{
  "n_head": 8,
  "n_kv_head": 8,
  "d_mlp": 320,
  "norm": "rmsnorm",
  "positions": "learned+rope",
  "qk_norm": false,
  "tie_embeddings": false,
  "parallel_block": false,
  "init": "normal",
  "beta2": 0.99,
  "decay_fraction": 0.551,
  "train_tokens": 93180000
}
Each number is 50 + 15 x the weight over its row's rms, rounded and kept within 0 to 99. Layers, rows and columns count from 0. The size before them is the row's rms in percent of the matrix's.

# layer 7 attention output, 128x256, rms 0.0748, rows 0-54, columns 0-127
089:40 31 37 44 54 41 32 51 41 73 32 28 55 65 61 73 25 51 34 58 54 40 64 31 65 52 40 28 44 43 36 59 26 59 20 62 51 81 28 60 26 64 41 41 44 73 11 37 26 38 59 54 39 37 42 81 21 49 22 64 47 54 50 37 19 41 35 62 43 85 56 53 23 43 22 45 61 69 09 41 67 87 32 90 30 69 20 56 26 31 19 78 54 66 21 59 49 60 53 56 43 46 34 62 55 62 43 61 42 37 26 31 66 36 65 67 47 62 51 52 60 45 44 44 39 40 43 54
103:53 43 47 66 49 57 54 54 32 48 55 48 36 40 38 61 54 61 52 43 50 44 50 54 51 52 55 40 43 48 59 39 49 43 59 35 63 34 78 44 54 59 29 69 41 56 52 62 34 70 51 44 70 12 64 70 40 59 09 46 19 38 42 20 12 44 45 65 43 68 42 60 46 48 24 26 40 29 31 55 56 36 48 43 13 58 55 67 39 80 48 47 68 47 45 72 52 41 54 57 38 31 36 25 47 53 28 63 75 35 44 33 46 32 67 56 43 57 38 74 55 44 54 55 47 40 49 94
080:64 71 60 66 33 47 63 86 48 30 70 60 29 25 53 51 48 70 54 42 45 49 70 72 33 58 68 46 48 62 50 27 49 74 48 62 58 62 60 32 51 50 53 56 62 55 34 34 41 50 60 45 64 35 25 74 29 59 38 56 49 36 37 42 52 48 42 40 75 65 73 28 41 47 78 33 32 57 54 55 66 59 45 76 76 57 54 48 74 23 37 35 56 66 62 34 31 54 28 34 55 70 60 63 44 91 38 45 39 59 69 55 47 70 39 40 51 33 51 51 66 50 62 63 34 48 59 74
104:69 84 70 75 50 46 78 34 56 19 71 64 20 50 40 39 68 39 72 61 56 64 24 70 27 46 45 65 62 50 51 62 57 73 59 48 28 71 25 62 48 61 50 38 59 70 65 39 65 59 34 63 32 39 36 49 53 60 75 76 64 57 54 67 44 37 37 54 47 34 56 54 75 68 60 88 69 54 60 49 37 36 62 39 67 50 48 48 34 70 42 59 29 49 64 69 51 54 60 65 69 54 44 40 50 54 47 50 62 62 63 40 45 63 50 49 54 52 47 55 43 28 53 34 57 33 62 51
096:39 37 33 65 46 66 42 60 58 57 46 43 30 50 62 52 62 51 50 47 61 60 40 42 29 50 60 52 49 59 69 55 76 29 51 57 23 28 21 47 13 34 57 44 62 49 58 66 79 50 39 69 33 42 47 60 47 57 47 37 63 35 43 45 50 55 40 44 22 56 39 53 28 37 64 48 42 31 51 86 71 79 40 73 39 55 50 50 52 60 37 48 21 34 52 35 50 45 46 31 62 44 64 52 53 75 40 65 54 42 57 65 69 53 25 69 49 58 44 68 67 28 30 18 39 73 34 65
099:61 51 50 53 37 48 43 35 44 41 66 52 28 57 36 42 52 43 89 54 81 49 45 62 36 21 52 67 24 14 62 74 60 32 43 58 44 48 48 68 39 35 61 49 45 56 65 56 22 49 28 48 87 37 64 74 57 47 39 34 46 31 73 29 51 53 38 48 39 29 40 61 42 48 50 46 51 38 71 66 63 53 38 57 26 44 51 63 47 67 66 40 46 47 52 50 21 27 54 22 38 73 75 74 21 58 63 53 33 55 85 72 26 75 25 45 31 23 34 44 38 30 60 44 14 82 65 91
122:60 39 64 36 52 43 61 48 38 48 45 55 50 44 39 45 30 49 47 56 53 36 51 51 39 46 48 29 52 47 53 50 59 34 29 58 53 74 43 61 39 55 61 33 58 84 22 32 57 53 54 67 55 54 30 75 40 44 37 81 47 49 61 57 40 70 66 66 22 42 32 48 57 46 38 66 96 44 49 50 13 63 19 43 38 17 50 21 26 70 38 63 21 25 42 42 38 43 78 71 33 57 42 52 41 59 42 44 50 57 61 28 27 61 61 40 52 35 64 38 24 60 77 70 40 45 64 75
086:56 47 48 58 64 56 59 55 60 54 48 48 53 46 53 60 68 72 24 49 32 71 67 49 52 46 48 77 49 51 34 32 57 36 45 52 76 55 67 51 54 57 44 53 67 60 28 53 82 55 53 55 09 72 61 31 43 56 36 71 96 41 45 67 51 61 56 49 39 34 45 45 46 44 55 33 48 10 57 39 41 68 14 64 34 33 53 50 62 37 70 63 42 49 52 45 49 40 79 70 18 26 36 23 52 22 42 70 88 22 26 33 49 37 79 57 78 78 42 48 33 41 58 75 36 31 51 82
097:52 55 55 48 65 51 59 57 56 53 43 52 68 52 49 64 57 51 34 60 23 55 51 49 61 53 41 54 69 63 27 31 33 13 47 41 02 38 34 40 35 64 46 56 54 49 39 83 81 70 57 69 31 54 33 54 56 52 87 54 71 57 30 67 63 42 33 44 35 47 42 53 24 53 53 78 34 59 38 72 74 75 45 71 84 81 46 41 35 20 25 66 27 48 44 41 36 57 51 74 46 50 35 58 40 49 50 51 54 51 31 29 29 57 70 36 59 41 59 41 35 44 83 67 40 28 77 70
085:22 46 44 21 41 59 30 68 43 62 38 38 63 49 58 42 23 43 45 48 61 33 63 39 60 40 45 28 37 46 66 61 41 91 46 47 52 58 47 50 57 52 31 46 47 37 62 47 68 36 39 48 30 66 60 23 65 64 49 56 76 43 52 54 43 31 45 60 54 49 59 49 60 52 46 65 69 71 48 49 41 28 72 41 74 53 36 35 51 47 42 64 55 55 49 62 55 64 40 80 37 31 24 45 60 43 37 77 64 51 28 20 28 50 65 37 52 54 51 69 56 52 65 58 51 26 63 52
094:54 61 54 61 47 70 48 47 51 41 64 53 43 44 49 55 84 54 67 48 52 63 32 59 49 41 54 71 40 39 57 38 40 39 37 51 61 44 41 36 34 67 23 54 59 46 59 64 71 40 53 63 07 39 58 49 29 60 22 59 60 71 34 43 15 71 68 60 41 52 36 51 33 37 21 39 57 59 36 55 30 77 26 65 56 20 26 35 39 37 40 56 45 49 30 31 64 57 35 44 40 32 42 67 58 32 37 48 46 47 32 53 41 64 56 41 51 57 72 63 57 57 67 33 49 53 65 39
081:54 45 30 58 84 57 33 42 50 71 22 43 72 71 54 77 75 39 14 61 29 80 48 32 78 56 29 77 57 67 31 52 47 59 55 45 50 30 81 31 68 52 38 69 57 38 65 61 57 55 57 44 59 49 44 45 53 55 44 60 43 41 40 47 42 26 24 57 73 71 76 27 54 61 82 29 25 44 45 51 76 40 78 66 56 73 69 72 75 32 65 26 70 67 77 42 36 49 27 35 60 65 66 57 48 74 45 70 21 55 49 68 55 50 24 47 31 41 46 48 70 53 32 44 38 73 56 50
143:49 55 46 39 49 53 38 59 43 66 39 54 62 56 60 57 37 65 40 50 44 45 72 45 73 51 43 41 39 52 43 45 50 83 75 39 62 33 49 35 66 45 38 66 45 26 77 56 40 50 45 33 61 40 55 22 62 76 49 26 44 42 36 68 42 33 42 47 81 77 65 32 87 76 70 56 18 58 56 52 57 47 80 43 74 64 47 70 86 60 49 29 82 78 81 68 49 67 32 39 72 62 62 66 48 60 53 28 41 71 86 68 58 71 31 42 54 43 48 70 53 45 45 26 55 58 60 33
094:51 42 55 64 59 26 81 35 50 35 66 68 49 35 33 42 56 51 49 42 27 66 45 74 49 60 49 66 63 59 46 40 40 60 69 26 54 48 68 60 76 55 42 47 29 62 29 39 54 58 64 45 69 56 73 57 89 26 38 65 58 53 53 52 66 32 08 18 50 42 64 50 68 48 47 52 70 45 70 37 67 66 43 80 26 59 44 77 54 46 64 75 74 68 58 81 23 17 57 53 48 77 56 60 13 45 56 45 24 58 52 51 36 68 33 25 36 46 53 09 55 40 54 45 39 66 65 65
074:36 51 52 30 54 58 17 69 41 62 41 49 72 63 68 64 61 57 51 59 59 57 65 40 86 25 28 64 30 48 38 62 58 74 69 55 69 18 55 35 50 41 76 72 39 28 60 77 58 61 31 57 23 50 83 11 63 54 43 28 73 38 29 39 64 32 42 56 55 60 57 56 40 29 62 45 42 52 57 56 67 56 66 50 38 68 40 46 69 53 58 55 44 44 58 57 47 54 66 27 65 75 70 73 60 58 83 47 38 48 65 68 65 36 33 62 52 31 24 19 44 56 47 71 42 72 32 41
080:47 53 47 52 67 33 56 56 64 54 40 43 74 46 50 45 49 52 25 48 22 71 75 56 63 63 44 59 65 73 35 33 57 23 40 69 47 29 68 47 42 30 51 56 79 44 86 81 68 50 38 47 39 60 47 39 37 78 27 45 66 25 56 58 52 59 60 59 31 35 19 65 37 51 51 51 30 49 61 90 55 61 41 46 80 39 38 45 51 59 57 37 33 23 59 31 40 45 55 33 30 44 73 56 36 49 72 78 35 36 45 70 47 59 48 57 29 39 59 56 39 54 44 38 17 75 42 51
112:41 39 52 45 52 60 29 55 51 60 37 55 47 56 70 55 52 71 39 50 58 56 73 34 51 42 54 50 41 55 45 52 56 28 74 30 39 08 37 23 36 45 44 73 46 14 75 79 90 70 40 57 44 23 46 48 50 85 53 24 62 42 20 47 49 35 29 53 31 46 18 71 56 73 66 75 26 54 61 89 65 61 68 47 71 57 34 55 48 76 48 41 28 35 66 57 41 42 46 44 79 78 61 82 45 73 64 57 37 38 51 57 54 48 28 67 41 45 31 24 64 22 40 37 19 59 45 53
105:51 40 45 61 30 35 47 54 39 52 55 33 50 49 27 69 45 43 68 50 67 63 52 60 62 14 57 54 41 22 45 65 61 45 57 56 61 44 40 71 38 38 57 32 52 62 40 82 60 37 43 83 28 53 72 41 51 54 19 59 69 42 67 48 53 59 47 23 41 72 44 46 53 48 43 59 47 45 44 75 48 84 30 67 48 51 43 51 40 55 22 53 40 52 52 42 51 41 74 63 26 64 44 74 25 51 52 54 66 50 59 40 34 49 57 53 54 38 59 33 29 38 68 70 34 52 61 84
089:55 48 61 64 47 40 61 36 54 33 77 62 40 33 26 48 59 62 69 30 53 55 48 72 40 45 65 59 53 44 59 39 72 35 25 76 17 71 20 70 28 28 46 41 68 49 91 36 24 27 29 34 69 38 23 71 32 67 87 42 36 38 81 52 63 79 61 30 60 62 50 33 37 42 68 42 23 43 43 68 53 39 40 30 64 37 86 41 54 54 37 12 44 36 73 15 46 63 54 34 54 34 68 56 73 39 74 39 57 42 57 62 62 53 58 78 61 51 42 63 30 60 37 44 46 52 42 33
083:52 52 55 38 43 40 46 45 48 54 58 50 49 49 44 47 34 50 71 44 68 35 53 53 57 40 52 34 44 40 52 62 46 66 68 21 26 36 40 21 41 60 48 73 27 35 56 44 41 72 53 55 65 19 63 48 59 64 41 47 27 72 19 32 33 13 41 89 48 62 47 65 54 51 55 65 49 84 46 50 49 47 83 45 42 78 18 56 49 73 36 60 35 56 33 75 53 37 59 39 66 83 58 58 38 67 47 22 33 83 86 57 45 74 29 45 51 45 64 39 52 51 47 40 56 66 56 52
096:62 48 72 64 58 53 70 39 53 56 37 73 26 49 59 28 48 49 31 55 33 48 33 46 10 78 53 46 62 66 58 36 36 37 32 75 43 56 37 60 48 43 40 36 70 57 76 39 46 29 64 34 57 75 21 63 46 38 78 40 49 53 69 61 44 70 53 47 39 32 33 78 30 67 43 60 47 67 41 59 58 51 42 36 64 40 49 45 24 60 47 45 42 44 47 46 48 57 30 38 19 39 65 70 36 49 57 48 38 59 57 64 38 39 48 48 34 22 59 60 32 99 68 51 63 67 40 49
106:55 56 51 57 41 66 58 58 44 65 35 54 41 65 56 49 59 31 49 63 54 43 17 42 33 77 58 33 62 62 64 63 46 36 65 58 78 45 31 59 55 47 38 31 71 39 66 44 75 21 54 54 20 88 46 32 71 39 75 43 54 57 63 83 52 56 41 37 31 06 29 76 52 69 50 40 50 41 85 45 70 73 33 54 48 33 53 70 50 64 86 46 48 55 50 59 50 43 51 42 52 61 56 59 51 55 60 50 54 40 52 57 58 53 41 64 53 58 34 41 51 46 58 53 39 52 46 45
100:55 45 50 68 74 63 64 50 60 43 47 59 53 46 58 65 86 68 20 61 01 70 51 49 55 81 35 59 76 84 24 21 42 25 61 48 78 41 37 49 56 46 29 54 55 23 66 57 62 45 49 43 34 58 59 34 65 48 81 29 51 66 45 72 39 49 42 35 61 30 59 80 50 56 47 66 62 71 63 40 46 54 60 41 56 47 43 62 39 55 64 65 62 77 32 65 65 48 49 53 44 51 41 58 45 12 56 42 66 41 56 44 32 60 59 49 59 56 54 61 39 51 78 54 48 41 66 57
096:55 47 49 61 63 55 46 52 52 56 45 45 38 54 61 54 52 48 35 49 41 49 44 42 46 59 57 44 42 60 52 44 52 46 56 44 48 61 73 47 72 50 57 45 40 60 37 39 40 47 75 38 58 91 61 52 79 36 60 57 51 41 51 58 59 40 43 54 33 32 51 49 65 55 74 57 67 37 79 24 52 99 54 49 56 44 43 65 75 66 76 61 42 75 56 81 39 38 48 56 32 65 44 67 48 58 44 74 43 33 41 39 27 57 49 47 32 37 40 46 60 60 68 65 28 55 56 75
076:64 64 62 29 54 62 44 48 34 62 31 55 51 71 51 41 29 41 42 72 57 16 46 39 47 56 24 24 41 43 47 70 51 55 46 44 56 49 52 44 60 38 51 67 30 47 62 59 21 62 45 27 73 63 61 49 67 67 52 26 45 15 37 40 80 47 38 29 48 48 49 55 57 49 60 50 50 41 64 63 51 45 46 70 55 60 44 61 43 42 54 60 47 46 69 48 46 71 64 66 53 50 41 42 67 35 65 24 54 65 59 29 65 44 67 62 78 76 46 21 41 31 42 52 65 35 39 45
104:60 59 64 58 40 45 57 51 39 42 66 56 50 48 45 59 59 41 69 55 55 63 39 61 58 43 46 63 55 47 49 57 57 50 38 59 62 51 66 35 52 43 43 66 73 62 69 46 62 50 41 33 61 19 33 69 19 80 01 75 45 24 53 66 31 66 56 59 61 55 46 38 72 75 49 27 31 28 48 52 47 29 34 34 58 26 85 56 60 62 55 16 72 36 84 36 41 38 61 39 51 69 73 54 27 60 54 42 44 60 71 71 34 71 28 38 31 30 58 44 44 54 62 51 46 71 57 52
095:66 53 59 60 68 36 73 31 56 44 53 53 55 48 32 48 70 49 40 58 25 63 30 54 45 67 32 57 82 67 38 47 53 31 40 45 54 36 67 45 61 43 43 60 40 45 57 52 41 50 61 37 59 50 65 61 56 45 41 53 49 54 41 39 61 66 54 36 46 55 50 50 24 34 50 49 37 53 40 70 55 46 42 59 59 52 62 41 40 47 33 40 43 51 43 29 70 41 74 44 59 54 61 53 56 30 67 42 71 38 47 61 76 53 56 84 84 76 38 21 50 36 47 50 62 51 37 32
103:49 43 47 63 61 28 79 26 84 21 77 44 61 31 39 59 60 67 62 37 35 72 52 63 53 56 49 76 81 80 32 31 52 55 50 50 36 62 48 64 43 46 57 43 45 51 43 61 37 51 47 61 43 55 63 50 52 50 45 49 57 52 57 28 66 59 55 39 40 51 59 42 31 31 46 49 57 38 44 48 47 71 38 63 38 59 46 40 45 27 37 63 35 50 39 40 75 49 32 60 47 41 32 37 55 42 33 66 50 42 07 38 50 26 62 43 48 68 44 53 77 48 49 54 61 35 52 48
099:34 76 52 50 28 58 72 86 54 30 71 48 55 38 53 44 62 38 68 42 50 57 31 67 51 66 48 65 75 60 56 46 30 59 60 27 67 54 50 25 58 84 29 63 43 53 24 41 56 74 66 54 41 10 42 61 33 60 38 61 33 81 16 55 39 45 52 68 64 56 64 44 71 63 48 59 58 54 44 53 40 09 61 35 40 51 42 49 43 57 47 49 58 27 63 54 72 64 41 50 72 46 47 42 65 58 29 50 60 74 67 55 54 72 52 32 54 52 57 88 67 29 49 15 65 44 68 41
103:51 34 50 54 47 27 62 38 49 29 73 45 57 33 20 51 46 57 69 36 55 59 52 64 52 38 47 53 61 52 54 60 57 41 61 49 49 32 47 46 48 43 52 64 52 38 45 38 62 42 61 46 40 59 54 41 59 40 60 28 48 41 48 63 47 53 50 60 19 25 25 88 16 42 34 66 65 37 56 40 55 97 38 44 27 54 53 48 29 64 69 71 20 55 19 57 41 40 62 45 54 62 43 45 45 53 45 59 60 37 56 47 55 57 43 68 59 65 46 34 50 15 41 52 27 39 47 83
098:46 78 58 40 55 64 38 68 53 45 52 48 59 50 70 52 65 57 40 54 45 45 57 42 56 58 37 44 55 60 45 45 45 56 41 83 71 71 26 72 29 29 57 29 82 70 66 50 52 17 26 76 01 58 42 26 15 64 23 66 69 35 79 71 50 62 53 51 43 53 42 49 54 62 37 58 47 41 40 52 42 44 42 42 61 47 66 36 43 47 37 39 41 26 59 34 62 67 51 34 46 41 64 57 56 47 66 52 57 43 57 67 63 48 56 62 46 51 50 59 40 47 54 31 43 49 43 34
121:65 71 66 37 22 50 63 56 46 28 81 59 52 30 35 36 56 47 86 35 66 35 39 71 43 45 66 38 46 46 77 52 78 24 46 64 26 23 48 63 24 25 62 44 61 33 77 71 73 44 31 75 28 61 74 32 54 64 50 40 76 28 66 45 49 64 66 55 08 43 07 74 08 38 41 53 28 30 50 82 46 77 32 46 51 40 41 36 36 62 46 46 07 20 40 36 41 59 54 42 50 34 49 29 65 56 37 45 68 52 52 45 58 40 57 55 48 50 44 69 46 48 46 46 51 46 42 67
096:68 68 69 46 37 51 55 47 41 24 83 57 29 37 38 40 54 48 90 37 73 33 38 77 48 38 56 38 35 36 74 57 51 42 64 26 69 28 65 45 72 48 38 56 35 53 62 46 54 55 61 50 56 43 83 49 71 53 19 61 41 41 49 36 56 29 29 60 35 42 26 63 75 50 32 53 73 59 76 44 54 65 40 65 24 44 19 64 48 69 67 63 57 48 48 87 45 58 58 42 50 67 64 55 46 53 56 35 40 49 71 66 52 62 46 46 38 49 63 54 50 66 62 45 51 64 47 39
102:62 54 57 62 40 40 62 46 49 40 64 51 35 40 41 47 47 62 67 52 58 52 58 62 45 44 83 56 50 44 49 36 59 45 50 40 39 43 91 58 59 35 67 65 26 54 77 75 34 67 38 43 78 44 90 56 59 63 26 57 35 28 58 06 48 40 40 67 58 48 30 78 44 49 31 42 30 84 62 69 79 17 63 29 65 63 34 56 49 67 67 31 65 42 50 62 75 43 67 72 26 34 34 40 58 26 50 35 58 59 43 38 41 33 79 38 68 46 67 48 28 73 62 75 79 37 52 35
084:53 37 48 45 76 11 63 29 65 42 53 55 67 44 41 57 41 59 39 48 24 61 60 56 58 52 41 54 66 74 27 36 36 30 41 66 59 57 56 52 42 54 45 50 66 60 32 45 42 53 56 36 51 65 24 76 42 41 67 42 41 41 49 58 44 41 40 24 58 61 55 43 46 49 45 36 40 37 53 45 69 75 49 70 46 70 43 59 43 33 47 62 48 57 45 53 52 39 45 63 22 52 31 58 39 50 33 46 73 45 52 24 41 47 73 52 66 45 57 64 42 60 69 81 58 30 47 78
106:62 87 61 45 24 72 42 72 25 55 50 59 47 46 48 42 58 38 59 43 60 27 34 54 52 73 54 21 46 44 76 53 60 58 34 65 31 64 41 68 54 29 65 27 72 60 63 44 60 22 45 52 51 74 38 55 49 62 40 69 63 36 78 74 69 53 35 52 69 31 53 38 59 61 56 35 29 37 76 57 79 34 53 65 72 62 76 64 61 28 71 25 56 45 65 34 59 53 34 50 82 65 60 44 64 70 31 48 29 76 66 55 40 65 20 27 31 36 54 75 75 58 41 38 63 59 59 36
082:54 81 49 30 60 36 61 51 75 50 37 66 88 61 56 46 48 33 40 63 33 40 40 39 57 78 23 51 82 72 22 50 34 51 40 64 30 74 42 64 52 50 57 35 56 61 49 55 36 37 53 46 61 71 37 67 55 22 61 58 42 57 64 65 53 40 23 20 55 58 89 42 48 38 53 47 64 40 42 39 58 51 62 62 08 74 61 70 36 39 52 77 60 57 48 61 50 46 48 30 96 61 68 58 68 26 65 43 42 39 60 73 71 68 32 73 53 71 32 62 58 38 45 19 55 52 47 04
124:42 45 40 63 44 36 81 43 81 30 75 42 64 39 38 49 62 42 70 36 39 78 23 64 47 59 57 82 74 64 51 48 62 11 30 63 31 42 40 48 23 41 45 57 63 52 54 38 51 52 47 45 46 32 29 80 23 53 64 35 54 41 53 41 43 93 89 58 24 56 17 52 23 28 37 46 51 62 33 99 20 43 23 27 60 13 47 19 30 72 26 30 28 12 43 05 42 41 72 34 51 52 63 47 38 56 68 55 52 30 54 62 69 46 51 82 59 62 46 24 43 39 39 49 34 57 25 59
090:48 30 45 44 79 60 55 49 44 68 21 53 56 64 54 59 37 51 10 67 27 46 57 32 59 64 27 35 61 60 26 45 42 58 53 71 58 84 18 75 43 44 44 19 74 57 74 23 54 20 38 56 27 78 27 44 40 69 66 59 51 38 84 89 44 73 53 37 50 43 50 44 47 74 69 35 36 34 44 54 54 68 39 48 47 35 72 58 51 45 54 34 47 40 78 34 45 71 57 61 49 48 50 62 47 49 69 42 50 51 55 40 44 63 62 64 50 54 68 49 31 52 58 37 39 38 46 39
131:55 57 72 23 44 43 63 37 58 28 63 59 70 29 49 29 61 55 62 46 50 30 39 56 47 54 33 39 65 56 55 52 14 41 46 43 77 22 52 13 69 75 18 70 45 29 33 44 53 52 80 35 36 48 50 47 53 11 63 34 44 86 19 60 39 40 54 69 45 62 61 62 62 47 34 77 80 85 31 41 34 34 71 32 34 50 25 45 45 62 43 78 65 57 27 67 59 45 44 49 57 35 56 49 44 44 67 66 59 53 47 62 62 42 48 59 56 54 41 37 47 39 30 43 56 60 33 37
085:60 65 69 53 17 65 47 70 49 33 73 72 28 33 53 37 65 74 83 32 79 34 50 64 28 45 73 43 39 44 69 42 48 48 47 58 61 50 52 58 38 47 55 46 54 64 41 66 59 55 37 62 32 47 54 60 33 59 30 54 75 33 52 45 38 49 31 44 19 26 28 58 43 49 38 66 66 45 60 58 54 86 18 80 51 40 34 48 33 42 45 76 28 42 42 66 57 56 58 78 11 17 22 36 35 34 34 48 82 45 36 21 28 32 82 34 47 48 69 66 18 58 78 55 50 28 57 83
102:47 57 62 57 34 38 70 52 53 38 70 60 39 39 33 42 41 28 75 31 61 51 31 72 45 55 64 50 59 47 74 63 48 32 15 60 48 48 79 24 52 67 35 59 76 79 26 73 78 69 72 43 48 40 18 85 19 43 25 96 57 54 30 48 46 45 67 82 49 61 55 53 63 31 26 65 71 70 37 44 21 16 64 37 55 46 48 32 47 60 37 55 55 49 26 50 38 43 30 39 39 47 60 45 41 65 37 66 36 58 53 61 38 62 45 36 36 27 45 69 54 69 51 57 44 63 55 65
079:40 44 44 58 67 43 61 54 58 39 54 44 30 35 44 45 41 70 24 38 26 58 64 52 31 54 51 54 51 65 56 32 44 55 60 32 44 43 59 56 65 48 42 62 34 35 50 57 41 50 55 46 60 45 66 34 65 45 29 38 46 45 48 32 65 51 34 40 54 47 46 56 64 34 50 43 47 45 68 62 66 50 54 53 24 49 53 63 66 59 74 47 56 47 57 53 35 43 69 50 44 59 61 62 33 34 76 31 38 37 49 53 47 67 54 55 65 61 68 27 22 42 62 53 33 49 50 46
103:59 44 55 54 47 42 63 28 40 56 52 62 49 52 25 42 35 49 62 53 55 44 40 53 47 56 61 44 58 53 56 53 62 60 54 57 55 57 75 73 54 35 71 38 50 64 22 68 41 50 52 63 63 42 64 59 43 41 12 74 50 44 70 32 91 47 33 29 60 43 64 38 38 27 57 29 55 17 66 31 80 50 25 91 19 67 72 53 65 13 54 53 57 52 49 46 53 62 40 47 22 40 52 53 45 56 40 60 58 45 44 53 59 44 58 52 45 53 53 72 61 65 44 38 52 57 39 66
089:49 51 48 27 65 40 53 40 65 45 50 63 73 38 50 48 44 59 45 35 36 38 65 54 59 66 38 43 61 58 34 32 50 71 64 44 46 69 31 55 50 50 50 53 34 36 65 16 07 41 43 36 70 41 73 34 55 72 56 39 24 57 66 52 16 63 76 67 32 44 43 58 39 48 39 52 55 23 37 25 17 51 36 19 27 20 77 37 47 69 49 55 42 44 42 50 27 58 55 61 40 58 49 63 34 82 52 35 51 68 61 35 34 48 54 52 54 30 67 34 40 42 48 66 37 48 39 77
102:32 48 49 52 13 67 35 74 46 50 59 35 41 55 60 37 62 36 90 41 99 56 36 51 40 23 71 65 25 21 77 86 67 34 38 71 52 39 61 58 48 32 64 33 67 40 53 53 51 39 58 54 51 85 44 53 60 41 62 41 54 51 65 46 54 75 72 45 56 68 63 24 21 16 56 14 43 38 51 79 44 52 36 66 48 42 48 33 67 34 35 37 39 36 54 05 78 38 49 34 49 34 55 47 61 45 48 55 61 33 37 53 68 21 52 65 48 63 36 63 57 61 41 48 58 59 33 45
108:50 38 56 63 59 45 60 54 43 52 43 51 40 54 65 51 47 44 43 63 43 52 42 48 35 57 41 48 62 58 33 41 51 39 80 29 67 39 46 59 57 46 62 37 51 41 75 40 72 43 26 76 48 65 69 21 68 56 50 60 47 60 70 62 59 49 44 45 41 22 41 54 75 71 65 57 65 25 78 40 49 20 43 27 19 34 67 61 46 79 75 41 45 21 80 63 47 36 74 77 44 72 29 43 49 38 39 33 36 65 68 24 20 69 60 27 61 45 74 46 25 72 75 69 50 31 76 48
122:48 51 57 65 53 55 54 46 57 26 70 62 34 38 55 39 79 46 62 43 53 62 32 62 33 44 48 72 45 51 56 45 62 77 64 35 31 80 58 63 42 61 68 49 15 80 29 58 51 95 44 72 54 27 69 65 57 46 62 72 44 57 44 07 49 27 24 44 63 32 86 48 45 54 56 49 66 35 45 25 65 34 66 61 10 77 45 67 28 32 65 75 44 59 53 72 73 41 23 32 44 27 48 44 54 41 34 68 56 45 48 65 60 43 44 58 39 60 38 98 71 57 31 20 62 55 37 38
070:44 41 42 53 17 51 73 72 47 51 58 45 63 56 54 54 55 28 63 44 47 59 30 62 51 70 62 57 65 44 53 50 49 56 22 55 27 48 50 38 47 59 47 54 37 54 18 18 45 49 72 26 79 48 40 83 48 33 39 49 68 47 40 50 74 54 48 30 39 44 67 52 32 37 60 60 76 60 46 44 46 77 41 65 32 43 30 53 51 43 44 82 53 56 35 58 51 28 38 43 62 68 64 75 35 45 62 49 13 56 62 65 25 74 13 24 19 49 69 37 50 42 55 27 26 85 76 30
110:49 34 50 51 60 49 44 47 48 60 40 47 58 53 55 66 49 51 36 52 46 47 49 43 51 51 47 46 50 57 44 49 64 37 20 50 09 61 84 43 36 46 59 69 55 74 58 60 60 74 45 46 74 24 41 87 22 70 26 84 55 29 51 13 14 55 66 94 24 38 27 48 28 50 48 26 41 34 33 68 44 19 52 30 59 41 64 25 41 62 45 28 17 11 53 28 53 53 62 66 49 43 47 49 50 61 41 55 33 70 54 43 41 66 57 31 55 50 80 59 45 60 63 33 44 45 65 26
147:65 65 63 34 32 24 74 46 71 30 82 71 68 18 22 41 55 59 70 14 43 57 51 81 62 53 62 60 57 55 61 39 30 51 53 43 32 60 39 49 50 69 28 44 51 52 45 10 66 52 60 47 46 57 41 49 62 54 80 62 44 71 53 82 27 33 34 44 29 27 54 76 27 62 49 60 59 30 40 16 64 75 57 43 26 59 53 62 28 53 53 81 30 68 32 85 52 48 39 54 54 53 47 53 44 55 46 58 57 55 66 50 47 63 41 44 57 45 42 63 53 33 50 45 47 48 56 59
084:42 39 49 53 66 62 54 41 56 41 50 52 33 46 53 40 49 61 40 49 42 52 55 44 29 59 48 52 57 72 60 45 23 58 27 55 42 45 26 40 29 59 25 58 55 53 65 42 49 48 51 31 50 38 50 59 39 72 46 33 63 31 45 39 18 48 54 56 64 99 60 44 50 57 62 49 28 73 30 58 52 96 63 55 56 47 14 73 75 55 31 42 68 81 65 57 70 61 31 64 42 25 21 37 65 22 45 44 72 40 12 27 46 21 68 49 57 72 54 70 66 46 52 53 77 31 46 57
126:61 58 59 37 24 45 62 46 48 37 76 54 50 36 41 36 47 58 84 39 68 35 53 69 49 34 67 43 36 36 67 54 56 55 75 45 82 41 33 62 51 48 58 35 38 27 37 54 45 40 44 85 14 68 76 10 65 37 60 30 64 62 53 42 78 47 46 32 45 42 63 44 46 30 62 54 77 69 76 63 50 76 50 74 50 57 19 44 56 27 64 71 40 54 41 46 55 69 58 72 45 23 29 40 70 61 47 51 63 46 13 34 63 23 77 67 69 60 65 51 42 48 31 60 54 23 35 38
094:36 50 50 19 42 84 32 63 09 68 31 45 57 68 68 54 27 36 50 79 60 09 44 29 61 45 22 16 29 27 47 66 70 82 49 67 69 53 39 77 45 22 65 41 54 46 77 50 18 22 25 51 38 53 76 19 44 75 21 47 55 24 87 57 42 79 65 44 55 62 39 50 49 59 47 64 35 45 34 47 39 71 33 28 76 34 68 36 45 59 27 34 47 64 55 36 43 60 62 46 40 51 59 71 36 44 80 65 59 37 58 58 55 38 51 76 49 45 41 30 33 63 49 62 34 54 27 42
101:47 44 34 47 36 51 57 62 48 58 56 48 67 59 53 56 39 36 60 41 56 47 40 57 54 57 57 56 46 36 48 51 34 79 69 44 62 56 52 24 61 71 30 66 58 47 63 26 47 47 63 29 51 46 41 50 49 50 52 51 21 53 38 65 04 52 62 78 47 56 58 49 47 59 42 23 45 21 27 32 42 62 48 24 07 37 68 66 59 69 55 47 63 60 51 65 25 64 33 53 31 37 48 29 32 85 27 54 42 69 50 47 45 56 44 29 31 31 57 52 57 48 38 61 47 62 47 86